Weights of a small GPT-style language model, trained from scratch on English Wikipedia: MLP 1280 GeGLU, 337M tokens.
Each number is 50 + 15 x the weight over its row's rms, rounded and kept within 0 to 99. Layers, rows and columns count from 0. The size before them is the row's rms in percent of the matrix's.

# layer 6 MLP gate, 1280x320, rms 0.0979, rows 564-600, columns 0-63
099:60 58 62 47 78 30 32 56 44 33 52 27 62 59 33 48 35 57 47 64 63 65 55 55 49 53 37 39 26 54 71 75 62 66 43 63 50 59 44 39 70 33 51 47 47 55 44 69 74 64 67 44 67 33 61 38 40 90 24 73 54 56 64 44
094:60 75 50 59 37 51 45 52 60 34 60 68 59 42 95 72 30 76 40 21 46 54 42 68 57 73 44 58 67 20 20 69 56 52 52 73 30 50 57 26 59 56 57 71 69 57 63 46 66 48 40 49 60 23 35 60 49 53 60 32 58 69 33 55
099:63 30 66 58 28 53 54 74 79 55 49 60 14 50 37 58 60 54 68 82 70 43 69 32 45 42 70 33 22 59 42 31 43 40 62 46 24 59 49 79 24 77 27 52 56 42 25 56 44 40 48 55 53 46 86 56 52 56 44 08 58 70 59 50
106:52 35 34 65 45 62 21 45 57 69 64 47 67 65 56 49 28 31 62 37 91 52 69 48 69 44 39 69 31 81 43 49 64 31 40 49 56 37 51 20 25 68 39 41 45 50 61 75 56 36 35 67 26 43 49 74 39 48 55 45 31 45 44 59
093:56 53 58 64 45 38 47 58 42 60 48 70 79 67 56 68 51 18 58 42 85 48 63 53 67 36 48 31 36 39 37 26 38 45 10 32 52 62 74 56 63 37 41 53 51 35 13 59 62 39 48 32 28 19 52 72 60 47 51 55 51 70 59 40
102:52 37 42 46 36 45 33 51 43 11 49 65 55 52 50 34 35 55 52 24 33 27 29 42 38 58 61 53 56 58 48 53 59 58 52 30 49 57 83 64 51 58 71 26 42 42 60 62 23 49 42 68 44 57 55 33 46 25 38 33 40 28 39 62
102:43 28 39 30 35 50 40 25 46 46 58 20 59 39 59 37 57 71 28 25 57 53 40 70 32 38 95 31 17 55 78 52 83 47 72 58 52 36 70 39 71 39 76 42 59 41 53 52 23 63 62 71 33 57 46 43 51 46 75 47 46 62 62 37
104:43 43 74 40 27 28 49 47 63 83 61 65 76 70 64 47 50 38 68 51 24 34 63 42 39 51 33 48 50 14 49 53 75 43 58 51 30 46 57 60 31 40 62 37 51 39 55 74 19 41 69 20 50 27 21 63 45 57 42 48 65 55 33 27
096:07 59 40 31 51 56 34 72 48 39 35 53 24 56 43 58 37 39 52 49 54 25 32 71 53 43 14 45 48 47 79 59 49 48 71 67 41 58 15 56 40 36 76 63 47 52 38 54 63 57 66 56 65 42 27 14 54 49 45 31 41 78 34 40
099:63 69 31 26 58 55 43 41 43 54 38 36 34 44 11 52 60 48 61 51 39 53 55 70 67 41 44 62 41 58 46 51 34 33 62 30 44 23 47 36 42 37 57 62 46 40 53 74 43 51 57 63 68 41 58 47 53 49 41 58 26 58 45 53
100:45 46 57 32 41 61 64 47 47 69 49 78 46 34 18 25 56 90 52 46 64 50 41 23 41 49 55 57 86 19 37 27 53 64 41 28 58 61 53 76 46 45 76 81 41 49 64 36 73 53 41 81 38 32 36 24 47 17 36 67 84 37 48 38
097:37 36 35 69 56 40 77 25 44 58 42 34 66 58 28 35 43 70 39 62 19 47 58 58 37 60 58 55 53 66 34 57 65 56 32 21 09 53 50 67 61 26 39 62 59 41 30 59 73 09 46 51 50 74 48 36 20 70 62 42 70 77 67 48
106:35 26 31 47 75 08 59 71 75 35 56 29 62 68 47 35 27 56 98 68 29 52 26 35 37 47 62 63 50 68 46 81 66 55 61 37 40 69 49 64 29 44 53 70 77 56 48 84 46 69 55 55 68 56 47 54 30 65 31 52 66 52 51 70
097:71 22 54 66 28 31 37 42 78 61 35 66 40 68 50 16 72 65 45 77 41 49 58 55 35 52 35 59 43 50 47 85 30 44 46 52 39 50 60 46 45 32 26 64 33 41 38 67 47 27 51 64 55 41 92 60 73 47 49 60 43 32 38 69
098:55 46 58 54 49 60 30 54 55 35 57 78 48 39 68 33 43 48 54 42 54 56 67 61 48 39 85 24 61 53 53 67 15 56 40 37 59 45 43 62 41 67 41 37 42 69 21 35 46 21 70 24 70 80 68 38 42 70 18 55 56 38 48 54
085:51 60 75 54 39 45 38 72 35 38 50 48 44 30 44 52 36 55 83 63 76 12 59 47 44 64 32 56 59 79 50 25 39 34 61 49 79 19 49 74 59 42 45 69 34 59 66 65 54 22 68 42 76 44 40 38 59 49 60 00 46 69 63 33
100:49 58 65 76 35 63 62 53 17 48 53 40 46 60 29 52 81 73 56 49 43 57 59 31 56 70 43 35 45 38 40 39 74 37 56 46 45 51 66 37 39 49 44 59 59 44 37 68 50 52 51 67 37 58 62 33 64 54 34 76 54 48 46 43
095:54 50 35 60 62 51 44 61 62 49 49 57 54 57 60 60 51 48 63 32 35 63 85 46 40 39 33 50 40 49 29 39 78 72 54 53 54 60 48 40 74 31 57 35 62 40 53 29 62 59 25 48 45 76 56 79 39 26 36 32 53 38 77 44
096:50 80 34 58 65 67 74 32 50 47 45 52 58 33 46 39 21 60 52 48 53 47 43 30 39 36 43 77 77 47 32 21 47 66 65 47 69 45 61 51 69 48 54 44 24 42 87 75 57 45 53 49 58 67 58 53 47 37 51 51 61 36 60 58
104:53 48 21 57 59 45 67 56 58 54 41 39 34 58 30 63 36 46 67 63 75 64 64 56 48 46 48 41 44 68 87 32 55 51 62 46 62 55 11 30 47 50 52 42 64 63 26 23 40 38 77 54 57 38 51 23 40 57 65 65 45 44 47 67
097:41 26 73 36 31 36 26 50 35 66 40 21 38 80 69 50 59 72 87 84 27 47 51 39 75 56 55 36 40 60 71 51 45 62 69 31 62 71 61 36 46 28 43 62 50 54 45 34 62 30 49 61 42 58 63 41 41 60 72 33 57 29 66 55
098:58 56 54 70 47 66 31 44 31 57 49 45 44 32 42 45 42 63 57 33 35 71 67 56 42 40 51 54 24 19 26 45 42 34 57 49 38 63 60 34 41 52 49 37 58 37 30 72 46 52 76 43 28 44 50 57 40 51 43 76 52 74 58 51
101:56 31 60 54 36 39 79 18 27 61 39 37 60 50 66 80 42 44 72 59 73 56 60 41 69 30 50 41 38 56 38 54 69 61 29 63 51 39 77 27 39 47 42 30 62 60 48 43 39 38 38 80 28 41 69 57 62 56 59 55 46 43 43 59
103:68 58 27 36 47 47 65 53 59 62 46 56 55 28 48 32 54 53 63 67 58 56 25 52 76 61 28 42 48 51 60 41 53 62 49 85 36 84 48 56 48 55 36 36 24 26 51 47 31 25 34 57 33 50 62 44 68 54 56 38 47 43 66 35
094:65 53 35 49 71 46 45 70 27 36 48 58 44 71 51 31 39 18 44 36 27 65 29 38 56 64 53 55 51 22 24 44 67 53 60 45 68 59 29 27 33 42 52 53 46 54 60 73 45 72 82 67 49 27 49 03 50 69 54 58 52 43 52 62
109:51 55 44 65 54 45 71 64 59 47 51 40 40 54 71 63 25 41 41 80 28 64 32 59 64 28 38 36 43 44 51 52 45 57 59 67 49 38 74 25 49 41 36 73 57 38 58 32 37 29 60 51 22 32 70 49 56 64 56 26 51 44 56 44
104:05 58 54 46 74 31 65 46 31 40 77 39 66 61 55 36 39 44 39 35 45 66 10 23 45 62 45 66 31 49 22 48 62 45 50 53 74 33 35 63 61 26 56 50 34 59 66 51 34 55 26 56 13 66 87 65 37 66 21 49 70 48 58 44
106:39 38 46 24 34 52 60 49 43 34 54 65 37 53 28 44 47 51 26 63 49 35 36 37 84 40 31 71 47 99 57 77 50 59 59 36 53 55 46 58 42 59 53 56 43 26 57 27 70 54 59 28 55 49 46 47 49 44 62 58 18 60 30 38
102:43 41 42 64 64 40 43 44 41 57 49 57 50 55 51 70 28 61 43 74 50 33 47 23 26 54 59 16 51 50 57 62 32 63 58 79 57 25 21 55 48 39 14 55 37 56 52 65 65 45 72 12 39 41 30 28 41 43 39 35 62 37 23 56
103:37 55 29 47 40 43 38 54 76 65 65 57 55 54 44 49 29 63 05 58 16 46 57 52 28 42 82 60 52 60 55 70 21 54 47 76 50 57 61 58 43 59 51 59 49 62 34 46 35 42 50 64 31 38 28 60 17 55 77 80 60 58 38 79
096:67 37 53 48 45 25 38 40 53 54 60 60 69 44 58 51 58 39 80 39 83 46 55 43 47 39 53 68 54 27 74 43 24 48 47 38 40 56 56 57 38 57 29 45 56 44 42 63 52 55 32 65 52 49 65 33 54 58 40 55 57 54 69 58
096:54 36 51 50 36 54 11 30 68 48 48 44 58 36 67 78 65 35 68 44 39 52 62 40 45 89 39 37 35 22 67 45 58 58 45 35 67 67 51 81 77 61 50 37 11 44 40 36 38 66 57 54 64 71 55 60 77 47 39 52 22 53 59 53
102:25 41 90 51 48 32 00 67 51 29 39 39 48 40 42 55 36 46 54 64 47 62 83 18 46 44 59 73 30 71 33 13 39 47 47 70 40 52 50 60 81 48 41 55 47 14 59 46 64 60 74 59 53 22 49 34 56 45 67 43 32 51 41 48
107:26 52 47 45 56 33 44 62 45 42 72 34 48 43 54 33 66 44 83 45 81 35 59 59 43 73 52 46 55 72 30 31 50 51 47 61 70 75 55 69 56 65 48 61 36 31 52 75 38 33 42 43 63 56 38 54 36 43 22 49 22 65 42 57
102:62 36 56 52 53 29 67 50 62 64 50 19 48 53 72 44 57 42 35 49 54 57 83 46 21 67 67 43 66 71 65 33 48 41 75 29 62 48 42 42 69 47 32 54 71 48 53 76 61 54 27 53 29 46 23 66 55 63 16 42 41 68 58 51
102:74 50 68 19 76 53 54 13 52 58 63 36 73 60 26 52 44 78 31 63 29 73 53 26 37 53 56 27 42 40 53 38 49 35 30 12 31 50 53 38 50 69 15 39 52 68 53 39 71 35 45 70 36 40 33 20 34 61 24 52 26 67 62 25
095:54 48 44 39 53 35 50 83 43 29 70 36 28 63 80 83 49 41 49 46 15 57 55 59 52 75 47 59 68 49 51 21 42 47 30 56 30 51 15 44 63 56 29 44 28 75 31 52 36 58 61 27 46 40 47 42 33 44 81 62 62 47 28 24
# layer 6 MLP up, 1280x320, rms 0.106, rows 564-599, columns 0-63
099:53 52 70 65 56 43 44 55 53 50 46 41 46 63 56 54 34 70 58 69 58 15 39 43 73 53 55 44 50 39 82 33 63 53 53 42 53 24 62 52 17 57 38 59 64 52 66 51 75 43 62 29 65 55 69 69 76 65 51 53 92 55 36 41
086:51 49 44 58 44 39 56 24 57 52 74 54 45 38 70 74 76 52 27 55 48 60 59 49 35 52 42 32 53 42 41 65 36 54 43 45 25 64 63 39 54 47 53 63 63 70 73 47 28 69 28 41 61 38 33 48 46 70 31 55 32 32 46 86
099:70 73 31 60 47 47 38 72 57 37 50 44 73 13 68 32 36 68 63 64 33 33 51 60 72 35 29 54 47 44 15 45 51 59 85 40 43 38 27 45 58 25 72 47 57 65 38 35 60 46 60 37 49 50 74 16 39 72 22 62 48 73 31 60
105:51 61 49 68 47 46 52 71 43 60 40 49 77 31 21 63 54 63 67 58 51 51 34 51 26 65 48 28 68 44 59 54 36 55 39 77 49 55 27 65 65 51 57 54 45 56 80 80 45 41 65 56 77 51 53 28 48 39 61 65 60 60 44 30
095:50 57 49 59 46 43 59 51 43 46 57 37 56 52 71 56 21 15 72 75 78 52 43 55 80 46 35 53 30 65 63 37 49 44 22 38 31 35 50 27 52 45 52 39 83 79 47 39 16 27 63 38 61 49 49 60 48 63 38 52 36 59 39 69
101:54 43 31 67 54 68 67 22 50 44 55 43 50 64 50 80 68 43 51 37 59 34 45 48 42 50 59 52 61 63 57 45 47 47 37 76 77 43 48 40 60 61 50 47 30 63 38 73 58 45 55 59 56 04 38 47 54 84 68 65 49 47 43 47
100:28 62 32 65 60 48 31 44 54 62 66 35 20 29 30 63 70 39 51 54 72 35 32 28 27 39 27 21 56 53 35 28 28 29 57 84 27 73 66 38 70 46 44 28 26 48 47 38 51 31 79 47 90 43 21 34 46 68 43 45 54 33 55 70
106:53 48 48 31 37 58 64 34 91 42 68 76 50 46 74 55 68 57 44 30 47 57 53 56 28 62 37 54 27 08 56 56 63 62 57 88 74 48 61 35 43 51 51 34 22 33 32 35 34 57 48 30 54 40 28 52 56 40 34 68 59 21 37 64
092:40 53 49 40 48 43 58 56 27 32 64 30 62 42 52 55 39 44 75 40 64 69 44 76 42 58 42 47 40 61 79 47 59 29 64 44 35 60 38 45 29 52 31 52 63 51 36 66 67 79 45 45 76 38 52 31 41 66 41 28 58 58 24 39
101:49 49 35 43 35 70 57 37 60 55 66 52 55 64 72 36 59 41 67 38 33 13 43 50 37 61 30 69 61 66 63 57 70 38 40 30 73 46 60 40 48 47 61 48 45 46 39 48 40 30 70 32 49 54 41 42 21 94 48 48 57 58 65 50
092:56 45 47 42 51 59 60 41 61 86 30 68 47 40 64 66 46 41 35 48 62 02 52 59 48 71 52 52 61 50 58 75 56 68 61 35 48 37 42 71 49 56 69 36 56 37 37 31 25 72 49 52 55 65 53 51 63 50 31 36 70 39 54 22
096:52 49 54 39 89 79 64 53 56 86 59 48 42 63 39 68 67 63 42 94 36 65 38 43 42 73 40 65 54 32 64 68 74 38 32 68 47 68 42 44 77 55 48 47 43 51 46 45 05 65 66 63 29 57 27 47 57 53 63 45 32 49 53 45
107:41 42 61 47 27 24 27 54 42 40 40 57 33 48 54 46 30 55 13 74 66 63 46 62 48 74 51 67 48 59 62 33 37 44 22 56 42 43 85 40 67 60 31 66 63 41 64 26 59 30 46 73 46 58 71 35 38 36 81 59 23 47 43 54
107:83 34 48 67 15 36 43 42 30 42 60 55 44 66 53 58 44 37 71 62 47 35 35 58 28 31 47 50 58 62 41 58 59 50 39 21 43 59 51 37 27 17 58 57 44 70 56 66 47 60 64 54 48 65 64 55 47 57 69 70 59 15 36 66
099:48 36 48 63 44 51 42 46 70 65 38 60 28 29 60 56 71 41 54 82 69 50 44 43 87 28 36 44 53 34 47 66 80 51 31 27 51 45 39 74 65 19 42 39 30 55 52 60 37 53 65 59 68 42 49 39 53 71 32 41 47 79 51 50
087:48 63 50 57 55 25 43 59 61 58 35 68 61 40 42 37 38 40 28 56 46 40 16 56 13 45 47 38 67 62 84 60 36 45 48 54 36 44 50 67 57 48 45 80 57 45 31 33 53 79 24 68 46 27 11 64 65 56 60 49 78 41 54 31
107:66 55 39 58 59 50 47 61 66 54 64 56 66 45 20 62 70 72 73 36 39 58 66 26 33 56 34 44 58 35 63 37 55 50 75 52 44 36 90 10 40 59 26 67 42 60 41 64 51 80 68 54 51 49 68 61 61 60 39 65 49 43 55 67
092:61 40 63 59 72 36 46 49 32 41 25 62 46 65 87 45 36 40 49 54 42 57 43 65 49 57 72 34 63 50 62 48 33 51 69 80 48 33 58 44 44 56 51 59 38 62 31 43 60 43 76 57 37 30 52 65 28 73 51 57 79 48 40 58
094:57 46 43 49 43 66 32 59 64 49 72 67 55 40 47 55 43 57 37 47 45 36 21 57 51 86 35 65 62 18 47 41 43 56 56 68 44 37 62 11 29 74 26 49 57 35 58 36 94 29 39 52 70 42 63 33 54 65 49 30 53 79 65 58
103:39 41 56 50 57 60 34 42 54 42 28 67 56 51 24 43 41 57 62 57 60 43 31 46 55 68 52 49 53 53 29 45 52 40 46 70 77 63 33 27 62 52 63 67 41 16 66 63 54 30 43 79 53 59 60 43 56 57 72 45 53 62 38 50
094:39 77 55 44 56 38 35 54 59 67 39 29 34 29 57 62 55 67 50 55 56 37 49 70 49 63 44 38 60 61 73 25 51 53 49 37 64 46 62 35 34 36 39 58 78 57 23 47 59 59 34 38 28 24 54 63 28 35 31 69 46 52 52 34
102:39 57 56 41 76 54 42 52 30 64 42 09 63 43 43 36 43 61 65 61 30 53 59 96 45 66 59 42 27 36 51 70 63 55 69 66 41 46 11 53 44 45 61 56 40 30 32 60 72 21 61 65 61 63 37 32 68 43 19 77 50 44 42 43
110:38 80 49 36 72 59 56 38 37 40 39 68 29 73 74 66 51 74 25 69 70 33 52 57 28 40 77 68 37 32 62 31 46 82 31 52 39 47 59 26 51 34 31 48 34 66 43 46 28 48 40 84 38 60 79 71 35 27 30 78 39 55 45 39
100:39 42 23 45 39 72 38 51 37 73 32 72 42 55 40 41 55 47 38 76 46 67 33 62 77 46 50 43 36 48 58 55 50 58 44 58 44 53 61 51 38 20 47 52 83 48 43 45 48 84 66 33 37 37 43 66 66 60 40 43 50 56 73 50
100:82 38 47 56 57 63 61 69 31 85 46 63 60 53 65 65 47 72 64 31 17 62 61 52 60 34 52 33 34 33 60 52 54 48 82 61 64 31 59 28 47 46 47 58 42 58 62 65 42 41 59 27 63 69 34 18 58 34 15 40 57 46 47 55
111:34 47 47 93 59 14 73 47 54 25 71 54 71 55 42 61 49 39 44 60 40 48 50 35 52 45 40 33 47 71 65 48 57 34 46 59 45 67 51 45 79 27 55 64 57 28 62 69 42 31 23 19 35 26 41 44 70 73 58 49 31 71 36 38
101:64 42 36 24 53 38 55 59 61 30 50 69 64 46 39 35 63 41 49 69 57 47 76 41 40 69 72 53 57 37 64 56 63 36 73 40 62 80 17 38 93 40 64 62 39 35 44 38 26 34 21 57 69 53 80 38 50 71 51 32 40 43 50 56
109:63 29 63 46 46 40 76 47 48 72 32 41 27 82 58 30 42 48 72 69 60 40 66 36 38 49 72 57 39 74 47 66 46 51 23 47 60 61 59 39 39 42 54 70 31 72 66 45 51 47 37 36 57 56 48 68 42 33 48 42 48 29 48 62
100:52 51 62 58 36 28 72 48 58 44 48 34 67 69 56 27 43 39 54 49 58 29 39 28 66 60 39 37 55 44 73 43 65 57 46 36 64 55 48 18 59 52 28 51 58 56 33 34 43 35 41 59 61 73 40 55 33 66 48 55 56 51 43 60
102:81 42 34 51 42 41 41 18 37 42 57 57 59 44 43 36 31 55 16 59 34 59 65 33 29 42 35 51 49 60 72 48 73 48 42 67 49 34 51 45 64 73 65 29 57 60 43 43 64 46 61 32 40 40 58 46 45 18 44 52 47 57 62 68
100:40 39 64 79 62 73 52 44 52 39 75 62 60 45 46 76 33 56 62 67 25 37 50 25 48 47 88 31 66 37 42 41 54 35 46 64 51 41 47 56 49 32 72 37 71 26 42 35 43 59 60 47 56 28 54 58 70 38 71 38 41 41 53 30
097:37 39 54 44 53 45 28 25 38 52 56 54 25 57 68 55 52 60 71 55 40 73 61 41 33 50 30 48 52 41 63 60 62 61 58 45 33 43 35 53 36 56 68 50 34 77 51 18 53 58 38 46 46 29 64 71 66 69 57 18 45 60 35 53
117:40 60 47 58 56 61 36 38 33 54 29 17 78 57 52 30 50 51 47 25 57 63 80 36 79 31 51 57 17 55 53 18 62 70 63 61 40 25 68 58 49 29 44 73 67 34 35 36 55 34 58 53 44 07 53 23 51 40 60 12 50 66 79 65
107:65 42 52 73 17 60 52 38 71 70 49 67 39 65 52 63 44 54 48 56 52 64 20 40 49 45 52 75 41 32 45 72 22 47 41 33 56 60 57 47 78 40 43 59 45 82 57 62 40 42 37 59 61 63 49 49 64 68 48 24 63 48 17 75
104:85 58 40 56 37 47 61 70 56 84 55 50 60 31 42 48 58 68 13 14 74 34 41 70 52 69 47 40 58 85 43 68 28 51 27 47 24 59 44 43 27 67 52 62 58 62 51 35 41 52 14 49 60 49 55 20 48 73 43 38 36 46 57 68
106:76 30 74 27 45 46 37 23 61 35 67 64 69 51 64 59 50 64 23 52 45 65 31 50 39 49 47 33 44 58 88 27 39 53 51 37 40 74 52 49 74 57 48 29 43 32 26 47 66 73 29 62 36 62 30 39 38 47 29 46 73 51 48 46
# layer 6 MLP down (transposed), 1280x320, rms 0.0492, rows 564-599, columns 0-63
096:30 38 51 64 34 60 36 32 56 41 38 59 29 44 40 28 99 36 98 35 44 41 66 63 52 35 65 57 38 54 39 53 46 75 46 39 49 57 47 27 59 39 54 37 43 45 72 42 20 36 33 53 33 48 26 52 57 31 59 26 14 43 48 53
093:53 22 60 41 48 84 25 52 48 67 62 37 48 73 07 45 66 34 42 78 49 56 32 54 46 25 63 49 44 60 50 27 48 60 74 61 48 51 52 59 55 67 53 27 52 55 29 46 81 31 46 69 25 58 72 26 55 49 35 41 31 48 40 56
097:43 32 45 56 37 56 51 16 38 54 67 59 51 65 61 29 63 13 50 44 68 27 21 47 41 38 34 63 51 53 64 31 41 54 33 49 57 52 42 75 62 51 47 74 87 72 61 72 49 62 40 49 57 29 47 80 66 32 72 66 76 36 48 33
106:19 46 44 73 43 62 68 49 68 30 62 55 51 73 81 60 53 45 29 53 55 25 45 42 73 24 57 94 37 43 42 51 54 61 67 74 41 23 37 49 50 54 59 42 50 31 42 41 74 33 40 57 17 60 46 33 46 38 61 63 31 65 62 41
094:51 95 58 31 33 62 40 30 32 40 58 48 42 51 39 71 53 61 20 42 50 70 32 48 65 40 35 55 33 29 74 61 37 52 55 41 36 19 62 52 45 61 64 47 49 56 21 56 99 32 48 54 55 41 38 40 59 43 55 51 55 66 48 18
099:43 48 57 34 29 45 65 44 60 59 58 43 45 60 56 85 68 49 07 47 54 57 46 36 27 30 57 61 44 63 41 61 64 50 58 50 63 62 63 50 82 66 59 21 42 46 58 31 21 62 37 35 25 36 57 67 30 37 71 78 46 37 50 64
103:74 64 31 49 52 12 84 14 71 32 47 59 74 47 49 50 42 69 29 70 56 66 41 76 57 61 25 53 00 71 40 33 62 35 66 34 35 33 61 51 36 70 72 26 51 47 43 39 28 54 53 51 27 34 49 39 70 32 43 33 46 58 51 40
105:67 50 62 69 43 63 43 34 36 61 52 48 46 31 45 43 37 27 75 61 52 49 70 73 66 50 49 37 54 46 50 40 49 26 59 50 58 62 43 50 64 33 52 50 44 51 65 73 66 27 59 57 49 79 64 59 62 48 62 38 36 57 53 42
098:70 57 51 71 55 46 59 20 59 67 34 50 38 58 47 56 67 47 39 72 25 60 52 16 62 32 47 65 55 44 29 69 43 49 30 67 53 60 77 45 63 55 41 41 47 67 55 36 10 28 37 51 58 43 51 80 29 46 69 59 38 24 34 55
103:65 56 35 55 33 33 50 22 53 26 45 73 56 54 49 23 55 82 44 66 33 44 36 31 86 51 57 44 48 53 32 70 73 40 58 35 58 56 38 43 43 68 50 52 45 10 34 42 41 42 52 61 47 66 50 25 62 58 47 51 36 33 47 77
094:42 59 43 43 56 39 52 65 64 58 60 63 29 38 48 52 49 38 62 34 47 70 78 37 62 43 52 36 22 29 64 29 22 57 45 44 75 56 37 31 57 79 57 78 46 43 61 64 28 51 57 42 78 59 68 15 45 47 63 46 28 80 28 55
100:11 50 46 62 51 40 47 50 65 63 52 68 62 48 37 22 65 24 52 57 66 50 30 67 67 37 40 37 68 40 28 51 55 40 55 66 65 34 67 60 28 40 37 52 50 58 36 48 38 59 20 45 35 61 55 55 72 58 46 45 39 53 67 63
100:70 45 20 53 64 57 78 33 78 04 60 48 27 65 33 63 81 48 22 30 61 12 46 63 64 47 45 38 41 47 46 52 52 54 35 41 46 51 58 53 46 35 78 72 63 14 30 61 79 36 35 51 50 31 54 68 58 66 51 32 57 33 33 64
104:56 44 35 70 53 44 54 67 72 42 40 60 64 38 57 58 48 69 31 66 59 51 28 46 79 62 55 39 50 62 46 67 61 46 46 61 56 40 28 51 43 72 65 57 41 38 49 41 52 51 25 61 66 87 40 41 51 57 63 69 37 55 72 43
102:31 53 28 44 48 49 55 79 50 61 54 62 17 77 41 23 35 46 66 22 17 43 72 50 35 44 30 46 53 52 46 24 23 36 46 45 52 76 41 52 55 49 50 54 59 71 28 79 24 41 44 42 35 66 76 32 38 55 49 78 52 36 45 66
088:38 46 38 47 44 63 53 47 51 38 81 41 38 53 16 32 40 28 30 63 83 31 69 28 47 36 81 51 58 70 55 59 58 49 34 45 82 48 32 64 59 46 35 31 43 34 56 52 41 23 38 34 22 34 49 32 56 57 62 58 51 63 61 43
103:42 48 21 22 59 72 52 63 46 35 69 80 22 58 64 58 48 55 51 51 63 53 36 48 24 46 26 29 58 53 25 48 50 80 64 24 55 65 31 57 49 40 36 73 68 44 60 39 37 45 51 67 53 64 59 47 22 49 50 21 55 54 49 36
095:57 55 35 64 25 75 51 63 40 41 68 30 64 50 51 35 72 80 62 58 48 61 24 39 69 56 48 58 30 35 38 66 85 58 35 46 69 67 50 38 55 57 56 62 52 10 82 48 99 53 11 41 40 63 60 39 91 30 53 35 23 49 57 33
098:31 66 37 36 53 52 41 47 41 71 32 46 64 46 18 74 44 43 34 44 37 60 51 40 23 59 47 81 39 52 40 36 60 41 34 24 52 65 65 29 64 38 41 40 45 61 57 53 38 08 29 18 42 33 53 31 81 41 67 66 17 25 54 37
102:26 60 82 80 35 53 54 35 40 36 55 51 52 66 63 50 46 56 24 48 53 58 62 81 59 45 51 82 74 64 40 48 49 33 81 46 65 21 62 88 21 43 80 51 46 58 63 28 61 45 60 41 06 50 41 66 36 54 22 15 51 50 44 56
100:63 27 51 50 54 52 66 52 36 35 50 56 30 72 47 51 40 45 47 81 55 62 39 72 64 27 47 61 45 29 67 49 41 84 58 62 57 70 36 63 47 52 40 55 47 36 59 52 25 41 58 23 34 54 23 74 47 70 60 66 59 68 52 33
106:40 32 68 37 53 66 40 34 48 48 50 43 33 59 70 50 61 50 52 53 54 42 44 48 54 45 70 34 64 40 48 47 50 19 35 46 31 44 28 84 66 45 35 72 61 54 48 63 80 62 58 82 18 48 34 57 55 56 57 61 54 48 30 55
110:57 37 51 46 62 69 68 31 85 61 41 29 47 60 28 49 31 43 59 31 55 10 35 51 62 49 75 62 35 34 30 39 44 61 38 33 27 59 61 64 35 64 56 61 53 63 60 27 43 42 52 71 45 37 23 64 48 44 60 55 71 53 57 83
096:53 44 53 50 59 86 46 76 53 60 32 65 52 83 67 57 51 34 68 36 61 46 69 44 49 51 43 51 72 41 40 34 53 54 58 65 44 36 38 45 60 46 58 42 56 28 69 54 58 34 57 70 55 73 16 40 29 53 32 47 66 67 50 37
100:57 38 37 79 45 43 46 05 72 43 40 57 56 14 45 59 51 50 31 41 63 36 40 51 36 58 68 83 37 78 53 60 44 61 31 35 72 49 52 74 65 46 43 40 51 61 46 45 51 61 53 50 25 83 39 62 49 52 44 42 28 61 38 59
112:38 65 27 37 47 57 40 18 66 56 40 41 51 49 43 50 41 24 41 98 52 71 51 22 81 60 65 57 62 57 37 47 44 72 32 56 27 55 59 41 34 48 23 37 62 52 70 52 25 28 48 23 44 57 37 41 65 33 63 56 37 32 33 63
097:49 45 63 42 55 71 47 48 57 62 74 49 25 59 32 76 75 56 50 38 55 29 54 40 75 45 69 44 61 55 49 25 60 45 53 39 78 54 40 63 44 40 00 29 71 52 61 56 27 49 42 64 73 37 52 52 63 53 58 70 33 37 48 64
102:27 88 41 54 61 38 52 64 29 25 39 43 57 67 48 44 68 56 32 46 61 51 21 56 63 78 26 57 56 14 53 33 67 39 53 61 30 36 46 42 59 33 51 61 42 31 00 58 57 45 63 43 68 54 25 43 35 59 69 67 54 55 26 46
100:55 52 61 62 55 45 62 54 32 38 61 66 65 22 82 47 64 50 34 51 54 48 71 48 46 59 41 61 46 51 64 48 50 46 40 63 69 45 39 45 49 57 70 50 52 29 50 74 38 43 73 72 42 49 28 67 64 45 60 64 59 56 59 56
102:38 24 79 56 55 61 68 22 44 53 50 65 49 32 38 61 82 43 66 60 53 77 53 72 52 64 25 63 45 61 34 27 28 45 51 54 48 63 36 39 40 14 84 32 50 39 25 49 55 39 71 59 57 59 48 55 67 57 15 13 44 41 50 36
101:61 42 64 34 55 36 61 49 58 66 47 55 45 04 65 33 51 48 53 66 83 48 53 44 62 49 40 56 60 52 12 29 58 52 50 78 40 44 54 60 25 47 80 58 50 60 46 71 54 68 29 60 46 30 37 51 35 55 61 34 60 73 17 42
097:21 22 48 54 59 64 48 60 28 41 12 62 50 23 60 33 40 24 70 66 61 51 30 29 50 45 55 52 30 35 57 50 48 58 62 57 69 38 54 52 55 39 35 50 50 58 73 32 40 36 48 60 60 60 37 66 75 60 59 59 55 41 38 58
111:47 31 84 67 46 54 75 41 49 61 37 35 63 40 29 38 64 36 50 33 70 47 59 43 69 60 32 37 57 75 51 47 49 71 44 58 59 51 47 63 64 49 50 55 37 64 70 80 70 62 49 58 74 58 61 55 49 62 65 51 72 45 60 69
101:79 31 53 56 76 53 78 41 47 57 27 47 18 60 66 72 62 49 59 66 23 32 33 52 70 27 52 44 44 09 52 64 62 46 41 50 50 60 33 34 52 45 54 55 68 63 42 64 38 83 43 78 45 51 52 52 48 42 68 22 80 57 31 59
103:30 31 55 63 57 43 43 47 42 47 68 54 41 42 40 34 42 67 43 49 53 47 45 77 38 58 52 55 12 32 36 31 67 43 73 40 43 65 87 35 47 52 57 41 52 53 38 54 43 45 65 32 37 56 53 55 59 40 75 44 42 43 33 42
104:55 67 42 51 57 43 74 57 72 57 85 49 75 39 55 58 68 43 71 67 45 64 54 60 54 54 47 44 41 30 78 78 54 41 45 57 69 61 59 62 29 52 71 35 64 31 51 51 74 47 38 29 41 49 60 17 55 72 34 30 73 37 52 25